From a checkpoint of a small transformer trained on Wikipedia: learned and rotary positions.
Each number is 500 + 40 x the weight over its row's rms, rounded and kept within 0 to 999. Layers, rows and columns count from 0. Numbers have three digits each. The size before them is the row's rms in percent of the matrix's.

# layer 3 MLP down, 192x768, rms 0.059, rows 0-191, columns 320-383
099:547480510475499500480499469536537451489457501450469479492457490521484515542493541561488526460494545466534521552472500496515524509477514506468479498563518625490487574503567536328502495507500441
101:527602487501537514494499500487515539472540532510503526497500535437586526497487439515477505526573549501443574493520500487476559518504544494524513516547494470537578504536553520499500529489495518
103:540497501484479511474465495507541480448483493522528493489515484531571539460454442532586570495529479482504548524449487491501495498531524479494548523527501472574463494514499563448514587495498467
104:470478541511468496545427483472538438516500478512449544515529458457520515481557505519551553541500585515491579489495495514528500487525596517530571512445494488505480524526501469497423433481486489
093:470461547516580385460420442481477504465438510479500513574462504605584517492509452578572539461542495535457527475502460538562503501526494515526587539521515524555534539457465439480532498503442463
098:537410490500516446394507485534505454511499496480369451541559479504509500498511462557509469503498454442557477471453543512444482495505486496498489474550495501475431499448502452491484492488466503
097:488546490496531487513578447443457466471465525506488520438482490515459508442496530518447434461431532579529543522420465436550491581436468560538563487556485458418504530517539500562478544520450489
099:519489547496504516450555587540459499510497505522509443457535510530462523519510537418475510550556506537500556532407571489528532506554464529577580525488468504530504458504470477488447578578551457
095:444431533497450474481519540490482529506509452417533486513502490462514505513560534499448529513452584519500591476484613412578497485470488584487541506486543455449512585479603443468432477475585441
097:488489559494522552486554554510549420463541475479485547501497449475500495479480421564567522594488513591517452475523460540553482587454546507485518496512509407503503497528470510506528499461515564
098:557504497514477524476495488490487497472520489460472503545495486494500528527490584562541498542437486500500548507487565434593544447465471492479470480490480431527572467494513572498453538439557550
099:453516460489471523573458499566489467499540498492524463474479500493516527509469512452525510530469489477493518545579568505496499573572416400493543507479519545501570543528486505508538424507503436
095:504487497490533564514586470555457524487575498477499522545515500467546454529489597432460509486507560480511508491494502471502519562480576477495551485503508554403502517479472509453483538480458489
105:525397499496429497501495531479502531501472500553517479491511481502440481595497471456548547507462472539547452508527559451510544534501547485521435495434474556516466506489414481429460509481510452
106:477513452503547522449519471499426495458472488483498518471485447435479511490422488486481471429454435488426524483458537497558493472464498517519490509516486505458534502516431481493542491498539502
106:441519450530543483465526489488513549393521488500531493499536489528551508564542503485567518566533496563486512510562553502508493556499513541513602508570486610528539555530553510510570516487511462
094:534462530506470573513477519522446550465539513457516438514523463551486505449467475487486551503540519499402416478469466491486523500470483559479560497481498537518489464528521472497495423503470491
098:438523392514586487471525472537487491535513510446430546501502520558422520492523524563527546520484441486520527514565442428630493503465455537484467511434509529462501564609494548442408529515565524
100:488558601535531455474423478473557466532472509540445537543469505521446536414499501563519493557541534487504569495550510525471527520551551469489518494523496527556517525505494534531515521542455465
105:463611525527512439523478505502465519498523471566507538431492471498519513430491405467469521480517440477502520522482515445421487516526539485475524485565526575617573480543440501514414482527454521
094:449508491521504487476527495457457481453498501571492433554537511569504534515468471557537525444513467492505541485471535420495567503538541456602552513557562499493500475460520536480497511514508523
099:536538494492464528482443450546536541570499499556447612509475522548602487510520474533508496572545491465467422518501570480518476446415539493460453494493524512561534531532524487531467469520542526
091:460613450473481528513484464452523506472497498559500556462447506556542478488542423511535495535508467546557470529443397536525470484477485495494513483521502463444557480477496551439515509416484476
096:496584513493451518546513558545550527534481508522520534593569503541497506374558482474553461560494496435557522505550488436566488510578491478504526493483478491471512492568492432543442458489495446
100:478499478489537539451506524501482569533494518559458491490498492553456547498492586549499518525483502512513554500458521439513523561523539527518499468482526426516490507510474536516526489541456525
100:524538469514455507454512555465395506475475514517525413499555506459440503475529486448458505519531526433480524508532523466553497510538446463483455509523522517510445540454535415489473500518535485
096:492530481506468468460462507494470503490488506537449541464467488456509502455447539539536480452430557482596521528477468493545558537416516488602471498483540505573475529544525506469535475450426496
100:491487464503514502506486486462515485489473481447506494460582459534455521523534486555549504477437491514418486522491540570469458526489540545515519472451493463534555473428497508591465456424476497
094:522472511511516511494574503498460508453498467543407518516546520518415502530475503558551456468476529480518490532496541502539498447481476562519544501464488469562544499443496533502520568477536514
100:571554531483498521586547509520499380478506503571527480482510469479483464465495565516436520498497466522417449521432497516484541395555466518487470511486503477557456543501475423488534536520487493
099:444500545485492450476449555461487486499524491503522531518448512498446467447542531484507510490508487503535462513495505527477496492529490445462427489519481524516461507552475528502478465529455468
105:550547524514533562409478494505537490517402507519488504513551461508551466555584556537484541515506502534445448454542485494562476521504540527545507495469485520553495563507550460509478528596469601
100:559507545504470552522461494472471479509481475544513572454479502463481512495497520549525494435559491424562465503522422497489469493520431421528499501561501582529508529499464535528520512506437487
099:449469488513457512517435471483549444493402534505549390549448489430504502500494518449502521602528476448417454540497522547455527474454473487543544495509495562500533478510511471456485587511435513
100:488506493528530488537471451526529578502446506491491590525481472555470539478471468498558545521468468483581475511495573536534520428483555451470494474448469480455507515503487498462486476518468524
102:437492491504471473522477641590554495539502478458436445500539465436519503483504464447467524525555517503470494485527494575553512476551537512522463515539491488467529443545481447499538505477536500
094:560488546504503462468481518468525498556464510454508466572503495491552494507578499468475530517459497509541493558483500440523516490473553475447574496453488545450414449505508627590434546492494481
097:472509565494437468607442495472522433487498495435524490444507481474474540551484538450506447485483459476498459508494489441537511521457427587544463463456524521567464479495456488528509432494526496
105:519511464492452531536475454497435494442528497525490463561462496524512506497482488495538449493543512474469475471538484472456457493495547436533433495506466527419487576475512517499427555519525464
097:559531492472532455384543521434553514493547528492545552449459477519535508450431495515405553496489467568490435483530515516433459497512439489433545522394543492484506455581521508488464468505496519
104:521558582500572558528534520584494475545442498537571544512462518559510501510485513462534569574520550563527535526566469520564491559503521530552494518519499518458516559505487571497586517555496510
098:501561548505510523573494521494470515481531516562526520434436518515477532513575524519482475440520473494495488480406470481414501584516504511529533525410485515523422531472498542458483492498535518
101:463529524516560570536467503591401527539488487501480522477418504540500491513534543422504511562575561475551524495498475514469503515605466532519504516493464498398434497435471546455541576497554533
097:461456540496513531575466480534548486476450483523465495564448479489461510463482577475428472511439512508473478521547478498552502511507586412527459495480545491543496473510511499425442537500419483
101:486535552518580459464524547472592491540419476503460489424548534476603536518475499609515477531431418482474526505468489486507514476568558535484503487574484502495464499521504494502443513473486421
099:607517485503471506501469542505483516501555521494484459520484495516564498486499466529503493464490483515521471490468582488513542523482467494559540494470485547530482411564542502551485520516492566
097:486445504513540501481541498475534519607535504466469451471478525482421491450495515569510536477424609543536484485460469486475508466369435535470637498475515479536512450499465507577470438501530421
103:442547589503483519474543503470474504554609528527453499586525504504577487502491554519469611557509503521524587535543464483515490608405593488506506523561524556477532559477524577522506473479554441
102:561570505530465518503547456506503464505553499557476514550514490575527507450485481518535536561461522485515523535521458516551486493395490553541510512477480503500564531518468464500551495447572433
101:449520515495482497406445509515519411524549525569528472510535522507507485503539514551555434434477451512497491459544477533475450543449524476471505474578497442512520410471493476535490571472516542
097:496503512501511586487428524489510486425509490495492524542532537555437487524512517434506534515578407494522574489540507509471487564550542422543515490609500504562496526514504449539573490509561465
102:552599489489524553513534513525508523516474500409568461513567502506493491472533639379548455571474499489443448519512489464524496431460484552477430534477509569495542517545501553471531429505495511
097:484503534515394473494536500530518485552547476521491488510517490438545493456484454437517546534519411493539473526525473526478524530509457476482511501552488447510508510440507544454525508495489484
100:545493499493537585488523464510518582566521528516503481637516460484532501452534550421480439514456579448535504478479544518475481575553462531486540469557492526459539530504564478489455499503487444
100:489476605505544537531462591568482464535540470478561488449474493495471512539506475502480517514494514510478537518545515523423512470468516436559508499433503454510504478487504475561599529549486550
099:537519483491499531487468440570479554456515476520496483421473517384492490494546482457490518560523507490543578514593554517488522439487471580523462515487513540562472526433486464537472459438444485
102:491499480506463529460526502481497442417459523516549496484488511588538504495522454477485514515511461480482580492529439528500534514503580540462558504452487480490508472487477549513448447452559475
096:490474506494508458565538539460468499477528560539523549516461488460522467456531490528538454523510536434506547479437474492480511496471531452453550509457504518608627397375487488447481450463470514
100:506481501519474492463483568484467508459545506520507513468440476520547473540517507522508497482538503480425514475526460583554475521492469481522566519508472541504435523503528542499525522576580452
099:539569469512476580540537492472489544496528456492486496537551483470519517520558487456474511547510595538559456522527454531550515559464557545528538465562460499494567579498543449454509549549543494
098:428508508503520629491521605470437538538517492494548509478496443456550506533505496460459507509508498436452540490435582473463527516542544490502522508497494522471443496484494454569462512557469539
106:380421461518439498482494486518446486475549502420449591497454502537499472405524567474484560532457534518479491506547481418502470466461464442460473485534497485454493498542471423511489424476483547
096:439493522519509452500493455523500459562518511529412506472413480504405521482509489484569531531501478480458522495513538529525504511466550528497530509454473509507570460494527523469524638555534486
093:618460495512502495520570495451509495472475481534474585503473479513560500477513475422494453438401529487498539458464434552518525517500410543481511492543483513550472420451484454508505475527436433
096:533522557502483517575489472536499463462477509471473439503455477506476481513505589498454510567454558501520546508489488497445485503461553451511522500443506475509545420513561426552475432452468558
102:551409421502426515491468476439477522501473502465491452519543498482437499500504493420506521543476555497486528519503497495535482481449496497496609527545490447485526532520505417461537456467384604
101:462528522498443478491476523529507440461482538412466531537508501516565534514489560529420443508577547433578445466531484504442498463516448552519520490470526560578527436483475475571480571502489534
103:517502493485427509545553487550483535411563486428538488438465528504437540550479446465477474455461499443471483537509483525531479454535567464509509525448478481521439395438492573451522502511508469
104:479604502490491550515501463429508535439493478497446391549507459492490461409464491506553451468568463521526455449521562584514512473526599598459480503502423524479496529515472489576487478511509437
095:487504519504563471435425451496466451441513490512481541543531516430447490504540553473490477533448525498403551473484537463517476519462495532518475501498523550513504533453530481469443516537447455
094:413490530515495499474422456498515554527568504509517520496513503540466522499496504522535528495516553425552406512462554576516474579570531511535514528530475469495507548580519438462514546586519471
102:510469466506482506476467534519564464519542533559530594579465536465498490495491500543526507512478519527501481488556475631478473518499389513572531533533499498470567547566526486486535452474467494
098:424487480497478533526502401443472549493573493465472605509591509512480519494486569510526553524457477449584542470489545519514523576501525500511477481483492431545490487515604488492451539557515512
104:475531502497519517476596502495496530464431529526485546455508521563453507567504482593554542482498501461503463480516480499455461487516498528525577507507473489468464533540577478548477495487524517
104:500504439500473470509443462487503517531523481491492518567503472479453556500524436453513515496573463484566456485537450546579505480469458530532505518493459455503491598592458523487517535522476470
100:473551468533481464475465478528466554549528504414536496501556506473580545475476486505539505523616505470475508494503516527548498479503436492531531450493488539539493565504539560516484465514482486
096:477494419488566507486517639539500454441451486522416548468444451510569503412464502523534469519548518460461543444492485554520465506555466508465476475470479473496493463592486496466526453492492508
102:453518507500480491483533500516480566585548512542574491588519502534442521501496496467511518440565505453577459490561559490474513519442531505534540514464508518395562494567476477500566511543508566
101:613527459497555458530485481527529497537457488481541529553468504424576516517457513491494485447483487471559483539534491437456491558482524506550543502489562497551458447561496516482500544495511496
096:567490475509466444521515463574535472451489467544471557513418405474448494507568495479459484470495442504526490446500468506552501489484472553493522513506530503586490523502442504497475520433512532
098:484472541515453540506517515569482431508431503524455473542506534459442495518509472526429438513489521472487546484521494472464504498445521548516507485524502544515451461535552451505436463464512536
101:496521497503516548541561394569523515461431470533448473556494485498434540490516471378495518383506514532431561517498519490609481510487518464463472500512488494503528497543497470541538509489551484
103:449472464494461492476419476409499482568495495446432480480522501507509483529491475468465514528525484506474445461451428525493489443581454553504478494526529525516456331578434392452538406501520489
102:451542476510537542504541462501515490516552489505557507515493494596475489461496515501503468490439472450505394513460499504500508473532440521560516474447483449570507495526633501493499520480508502
095:581421472511486517450502574544538454604444480531420520464474469485558498524506545538522485428429512468533457483494499503480473468495462434493494465467494478489550519458467429490495449510547444
095:472481447508526445574502467544459552487489507471471436504546506482494470463511451553496485557425564485502511468499527499425473522509520478530487492458506519411456503450576552464509496460481482
099:486541533499477535435434535414535505528455487450447501566567492534554476535524428441504462499423503490446403488518532526470481470572562494493575491467498486529476441460479494521497412494503470
102:423559479497456476614530495520523455510507537483520486455469514499514512446500497532517546556491562432501479485514534464482490594441455507445460478433494384413423497522524499542481444406504456
097:613404526501481476463490591424572531437475439448541499539472488451548466485526539481470431477431468488474531503483466518484535492530396504576508486458508445532496531484484442438487528496560451
094:501506540498499455502480546515492460458544529489425462464509451453492508531494499501486485485498477516563435527493479422547529478516558554475464480437455537528550488434503501495442601504433564
105:529508519506570496554516552537522585540544483512480624548495478565498514526485457477539520541550499559587516563586495400512452509522498456522512510486531506459496511455487492480552557564543556
101:532489487519413476485529457460481487461457519472559510484417441412520498556510575548488449611511475485495498486504439477532507504566449472497527492522455488460443498458540518548526432513553463
102:428470501503520486400455475485486526521521508440490481545555545490514480450505513457489529525468489472577506475580470519486488532538534464496557514468528517427565473506458496506480438485435488
101:499538473490446533479462560473478548516570533449466494489407566501443466523503478515460430523459489495483461511476447489583533508510509505559552530600512453506479453555418526371505442454419422
101:577463519481485576431567457547563487532467555498535496484518476480474507544498545507515579410503543489520447504536501467551472455545513466542459522567504451463457512535471459503476513531448474
103:543441615486491487552532453640560517516532533518548526550553513497552510499490550421527584585490561521473463475531504483497533542436502498542520498439504545459518468558530362546542494491441531
105:464457470513403405557558511537490462450558503528504439481479521562441448508507518567445491506469435462467522487501528461437535417501517527543541478365487468467490546433526486395448387442449529
099:422502541489454512415536460428499537474531547582441474472459479502538504532486501444499479469487503397453500478572423472448468423505536454476473516564473471542501510479483464518434489512486540
098:523494533505572467542432410492456549556492496519538448535489460491487499517476526526521489491428526593573523499489492534505509497469502452462466499467512443515562536523552427513567591526462523
101:473517491503446495465609406483594456563534493504468499503553528528508469574481534487520468535515479483582426471505587586519484599553500526459496506471475467523465452473470415556449486462551531
104:490560486500528500466497459525509465538520479568496519516460514503534540437522500461505474538552523544508544547518490551533510533544567460480518486574480540578463576508535525507551464522511577
097:503461413508440494547493526571482456489445510467459501530517479494515510533515512538527542499411452481515490505529454476420492545484484517541405515501509440485540507544546514432517436455484382
102:483477428484529554466432564519406488482484483451538551530539500447488469504486562563451482486511541559553541517532470515483508467577441508523553499504507513550451591459486592474484591523472512
098:390491504482522461425586533469549527484545513458456520464499517524503535510475464481514453484505517445517565507519479484502471483520517481541556500532499560507569476479466507534469537459543450
104:527557557502492446487464476608510466535455482464514536464505482485442485495509405464478494526493457532502415515446479365507529460438435437505512486454501542535517490463468504457524456491525515
097:526540536501541541496591533493476507485500480593464558528521517496541487500488469451497452522453542466465515477498497496443509481496475529561521517488529551439497423469414536539540515517470514
098:539544574508556520557469514453508512483490497527422497524451488501492520493475480457478453431517496391469502508546518561487492431522471525552457504520503428497548534530484466517503480514462490
100:425507515501442553565502506567472510481453509479445455493464511472451482464519509499504501527504516526529452490418497474521499598497461495462507525514534527581545460488451551470466481433454538
101:479387465518546447558503533489512491514525502448507472537482473524482550450538558489533506618539463468507540506419515520504477469460471544503538463550510557479541440565502481530494497538536502
096:512451492523475458477560584473515475441387484476422370500504520529397553477481502542501497420486450471557510496496477565437540506520504510462554487459459474503494530522513496455497530574419502
101:469473517504485512502524566494551529496488482475480559515594506494477533556539506504498442422512563539540544504531473564550517521552533504500529485477481453429507487475601519573566513423551564
110:495417508479429449474485462456483502472573481488513502421483496486508472503480523496431499497483488481472487512529503505470516511524512483455475493468476565456540497547511509532494469459448497
101:454404521482469470521449496523480569453532504439470489544422515534567520523502425615495467518504549490526517455553484563516492422530547483507571471541512483496431512476495492449525443513599519
103:564467544504511498533487482469479490397534466502441441475533499428453490585488497375464437490501516428499463495455428512523468493385513479466478494483480537517481485484401526518505480457474415
100:483558438489503552572517495516509464511557530508510556550522508487572493475505466580480544525534474506491434551509495512540508541476444538468550546452495475476463466461481408530558511478488564
103:403501607494455467463483422463469470482477542507481483570441503545410491488471557545468454444501462447484439512502444478491518580513464436463532503499519461423560385525455530430446490531415544
100:482495496482506476525551512471566518497398533509582450553496507437485478471486480485533624446410522464503470464530470544503497548596489482531429495499437487481519476551578497470539477512530535
099:539568458498460511500484516465521531476580510528541512524535508524490467511536539514514530443497466469534599514510566518488531456493448394529531469468485511461519454632517491507504537541526483
098:545512566502511476539546516511536478497493493486539547493513508492514506512513508463519495537520467493587472491502511509518530486514534506531487503440486510525443471525498510438495502500516501
097:453441543489433493562541456528514541450501477563485494405451496509441519469552536565510468461463497438513464522515453525530510523520541522476442494553509400550459484528527525438418450458493491
101:486486475491548472480436486567566574426503510497441538552485494440520468476590468551532533496560457478492540461460501459537520533521560552521441527526478479476551485535498545524527462451435541
099:501551483494541511490542486514451486536592464467533476480480547514552539533567484541503521541525497492470468480470493463496469518516448548558539511466530489446513510561500576422498506515526506
097:497400494482587481465487464497474495499451497447500513484496427429516543463456475535499536398443548547472427536537461532417420478519551434474559501454501424565475469422485518507486445493528493
100:481519447510506554502551496444503512450488506455484491556485501493437556493488522466455429538580543506533534519520514420447519545454548573488585505537473495488457534413516491539479461467456424
100:495502504513495498477583531500469492505495570450530441486462444530568460531543465564516476477544516501554541497562537531549463637608530488597528497628516453498443500481536497497525532514531456
095:563546524510462510551477504563513485481420499610568442484522516539448479470439515509485493440552467420469479505458533493542500508532511492430521517438548545479466420405490508539571474478512474
099:439532496491443516542488482437393446479487508450555543440465473540486514481461483609486488533483484442534450505426512456496464479515513510515446530514483521485468403535428490394448470492499546
100:449480507509570431553514458523472523461465488547541524483493524488514497494470521549515522474565452409524597490511479543544505444527467436443441516478482499532507497529454489457456471460553492
100:521433516482535518512455503478532544439560499510522435531511501537473536519547488486490451425525478495522455509535568449538498561474510483520485439528495491488526531487466466522425497467460559
106:526441481486502470453479498498532430438493454402584458477481504445512476550466516448405459554440451447585474493472448492461489500458510511487438483510488496489494512352486505545515471433469447
097:503492582501535551463542493525581500547566498538527568541482496528471515531512436460461503503482462468571475540556550487490494416570487557508485500428500571528506484521446513470499521466523563
106:468441519493499453476485420444499445488470473463519476505482537518517528451474450470443454459468523443503522447436431476516515501544494465506497510472514537520478539517460487476494421439406454
100:495581574503431444610496469440495553475570469512620565483584519508491514513467530531566498492550510549572528473519493499483493536549490537499494512527501497458528519520504562435455529527480534
098:412520539510540476417515545554521526486525547543453513493524502537535526492512571534424486473487582475530482502520479443535503516488497497533541507482495447460528462434521495432543548473498445
098:523443571514488601443474479468517506484481485500473458437508466499454526488514442499574532466513470498549468529472458485539495455507451521522564510492485486432552447400498471504497380518542508
103:566478476492564474493560498456595498449484474509492462501484503555475520531562509553539515515482459511488526543500510525460486489531477518483535501544472414579480472474552457585506581553536497
098:466468576507493509490510535577514509533519477450547515554535531458484512435519456489535537497533462551489509506454553493452504511581454523483531495459456551541524529574472533501506487508481426
094:485477489510571522482446545507562493487504480499535516498484510529516495497513481479495548477446484477487508501449566553441473493502473449511484506423505513502432505569555570487473522478520532
105:429400419501502559523444511542481505505529470497585519466560467433515514518510470521516489438453531497440534511475457514514522490523497483518477544473525407429492504410465527456471574486482498
103:478513502490545531455526446499429435531507504435559513492522523453459467519537459535544410549445397476414424472505547440527528488526429435529550500565518479467442508436511508556510475482533474
097:456432494498511504456463505527528467440411502500541479473532519423397489512469479509429507438445525511469540529528475541602529518525467515479487504469477546546541467528418539577518557467454527
102:488487498491491587517568504500494510582558464561535494485528485458488489456519465497528531434449449458514497491433479456503489553433448503491519498489532455524528465533468524524529484461557532
097:512479465519467535422437428502468514499608444469448486481545509515556499456468492503563525465438501476463517486549536452414511556522500499440474450439513464480500568566534426481547536502488463
097:502569428507499462536528469447496540460476500539468423515543486478447539530566458397464428540506505487444541483443481501490444484455533526524504490526501513427448482523533517397523463432480561
113:531552490497467579528542526496533558528500494436546557550519502511524514546554466533527486516502511533494526548464434548512530521545532531520552497508511507526539551592520522540521488500529532
101:552465487487487473630563536473434475605517557500486452561528510517523520555529523475515491517509528513543504527507559539524511531467511526595483508581557519478560493500546528517476504459485440
099:525545482497489474523494464486505516498513494444534450544547519509535495463522478537545522543562511506551541535453486469571543471483464529517527487503525445518492524468510462532475437532496569
105:452540447512442539423559493474509543512513499430575470473518483499620499462472466542495556543433502485483458501472440529534449489487521518545485514419448483515501502498502470460462499500484445
100:492549456511496435463537468510502491500514482496470517531507476578471501467513497530444505446448525557513463469521540499470535523536430558487520523551447519510524529492492524507482497472508557
098:584533480524496497565543539452494510546492463523530575487489448512526487572493533521447555498497497544442475517506499548443485536455535560533517514486480491497491513547578509420498525509448504
103:541512360505492477455478485533460414449513512469537517504466480501507471553491502446516507426463499481459496521563510491537494521490522483504539503583477494509507530543523508508532532554499548
101:513535402507572460529584482576472509482461488545521454458524475410482526560499407487511480494501517550512471530498522546414497411553545473520447491588526471501518511472452504423476488492513457
096:494531484498482463458479492478498457519475499455495467582495481443475471515492488453493534490494457506546546481530429476448475502517491438538508498511508499497493496494438480521545488430502517
104:523485462496446476494489443465475458446485519492451460492464494487496541529527524495489467518512502547525552526499499479494518445495495526505482499563537483458458465493478496478507474493508459
097:495518459501443459521490478573430543508488515580466518521567531522516497529513548369507495495471411520533528551468473431387499557426504533483509501487515513493466430552444392448471547497468512
100:527472529514543523575480473553583522507491525551452517521520472556522508479477499421468453421451500408487466413505464548530495475515493433501531482555514484450513514467504457441519455527529435
101:460525523493488505482600475499558517533454480589512511500522518503509493495451449496592501535546513506504500491562489549456511501515545492471495489550528473464530377532515460591511497538485486
100:410508561500517457489492482563468424573496501476447564500481492483478529435533611447511464446532539494509504511430485555485479466478516452533498487551508577496466476555453492505522493505544448
090:544459504505486490495533451491491496528507497516514367539521509417495483498521510440524464494474503506481496539516445502484500509509503497479433482492485500492507484514539493424501516472545537
103:454478485481512465429522526530465457553577489467492528480492458480526505493560506491508528474602515526507512487523535508478532451520540547447498499469477468486538530473529482465507545495499456
103:474464500495487400511448544489473510485431490488491443518494489551508499505558583480514520430462464486569434449503478464472458451466485460464494480493529528520527481487472555393492529503557481
104:522577520498443485512476501546497463499474505513543442457417473566524525501462546479435468545509509511411480496490503523546487519517526538483532505427478502549515486418417575558484457464529498
100:515475460525450546462482521484486445470473481429453473441527528476517494520519496522395435453473379488530468500459498479557470521554509522516518466501534576434511523524544498419457454385539480
103:545455562493513492563470509479544428465471555535533462436535506449504436429477479490529524491474492428491520490492451491439533495467397393461473493491473439508539454475496532517498555536480494
097:455538405493435529538481530463460538560527487522489442537524566543446506533483489410431526530433504429534528477479551492565517477466520504493483508536487494437472579522574414473437498515521489
102:547530485499527585497474511539539524505462508465480599564493537455448565514486580481505529523622565518497495510495507465547498550511504540514494525467496604536489508501531483580512433472533514
097:476466545500559480481486447560542499404411493522516519440471510502579528517509490547486563559458480489490491518496411517510517509487473507491532502492466521458504506458543516482527499520512516
102:573450603500563504553513588538551449453532515594529502453459523459531470474511439504587459488562457589451544490468507518429480506474438515525516485503521472458507519452514507544534527528492442
094:497493458508557485511566491513473499458510513474486542438444533551556546496498475459533530524567514572558461525501479452537473482524525507563515515531530576491520514526470500517530530505472463
101:447544600514523520495469580488526486419516512566580547546525512487479467479517525452455505535451476481608494498454493514514493451479522447526447504517504474447580576500511472570519463508502453
098:457517444525516504495529508520537479473462482454426529471477534521415445478542535523609552533583523497474512477488491556540479507501470503532489516529525547554555482503380393512563527501568438
104:495526514506486511424462405485486494498532472510487432473526521518511496457529561477499547552539515558485508473480487590503483492490536519500490464543507498480482421423575426473385401388477530
096:516532441501570498470479507533503507542513492446554490474507501535554475517436468483469481437454524479509563500397484501551503514479519496485477513497503465469564409520592473614493537482506496
100:524502462508516476548586463502548556471454508506496546503504592497463502464502556559505530468544498460520486510490515462474513510528501456470456489542509534458479440433537445511450498474512443
100:518569542529515550521489629560456485507453497460537505483540505532478496527474551535558566503555458544453501537502477510508531518469499542476522498505525558502521453528486528525514498471571558
105:445521472507432497565498516437451474404473503441518515525487483495559488545524511489468439438511541496476467461478494465515465570457466476435483480494513502544456489415461513483440512434511541
109:514544488492513484458555552476500510462588506480521481558429483483433522514522461458426420527551539500484442495432469519453516486462447506506473492468485522517430497459552598559508473443523515
102:424446317494461356509540526484496473512462499476577508490446525594543458425514526476450528509435513466564490484448523493547476526521484516471429479459505489488458453481464509551469390451417519
099:561514487492555467502534511490558565473581497610519494456537487556499509519486484457509534494595482478449475490491496514552489527528493546552543495514503465494493449571490482503454446483508532
097:524515479508542464612512537618499591522517457508524460455549527531484506488524493455553470555498435486547535538546462487490503404564496461578487511444533462466563478487505413581497543541550499
098:490579467490507510479517544514474482494468442471510538554467484516486506546494452480479471466482556529511593467444499515512471555451481434419543506520485537446505477543578531484452509537440397
097:501484504500493567600578418535488438570425528542491511497444529476495532468535417542469518489517571495557563564449488523383503467513476510461510508488501521476460411471500558551550482460539464
100:427551532509476505538481536449553487469493463499508486515558489550480504509521603536519510479475482481523492533510505468536512413473537486490542503584504544498475454527518480529565548528515473
109:469502522512533500514577493521536532559580511503525575515528535479475477566490474500463541517566517576605521494530513506565504448576518509532510510442489453556474492518559540483558483516540553
100:482478451506483503464519532527474433553505478448548457372476456463494480551517538469468437442424494495514475501495404551517462495507479481504494489506527509526467587475439519466496505457480502
102:499521515493527492481535561513531525458476536446565462525475510500450482513474557593525484498520494486470608499523590542494534521478483598526567513469509509496496557445486571569564504538547469
093:547457462498483422514454494483434482589494514532558539562488502472532483529488474534465452507486523522558444537558508519473457508488533516532480490456535509439535503471622447497416468548539543
102:477504534506432506463565512552603507505416494542467477516502529459492495425485545475447488475428500513504461530544440589544505476502454544528464475568481512461484485468541581513495435463532494
104:496506498503539456483512522420479502473470454491463501543479550444574470504448499507495460555454535397586474563438520568467494499518576572495494512468506537516454564465475480436537470493481537
099:506578529480558513462516441583513553493507480514504527474608503512488511507487518466520492449521516563539465538508542523528504476523510578526480520443483492554501437485529497522596515496493557
098:483460469499559485459537525501527588509488524444535439503497505516479439470523483545478544495451585455496445485497530406459517477437508576527600489494515525534451560514457493541563529463531423
105:532533511494482527470478474505454476497636493497554437544567584495561505466498496478459555529489540522514522513466483393477548442505446519481464492502515541503459528493435462467478441494531499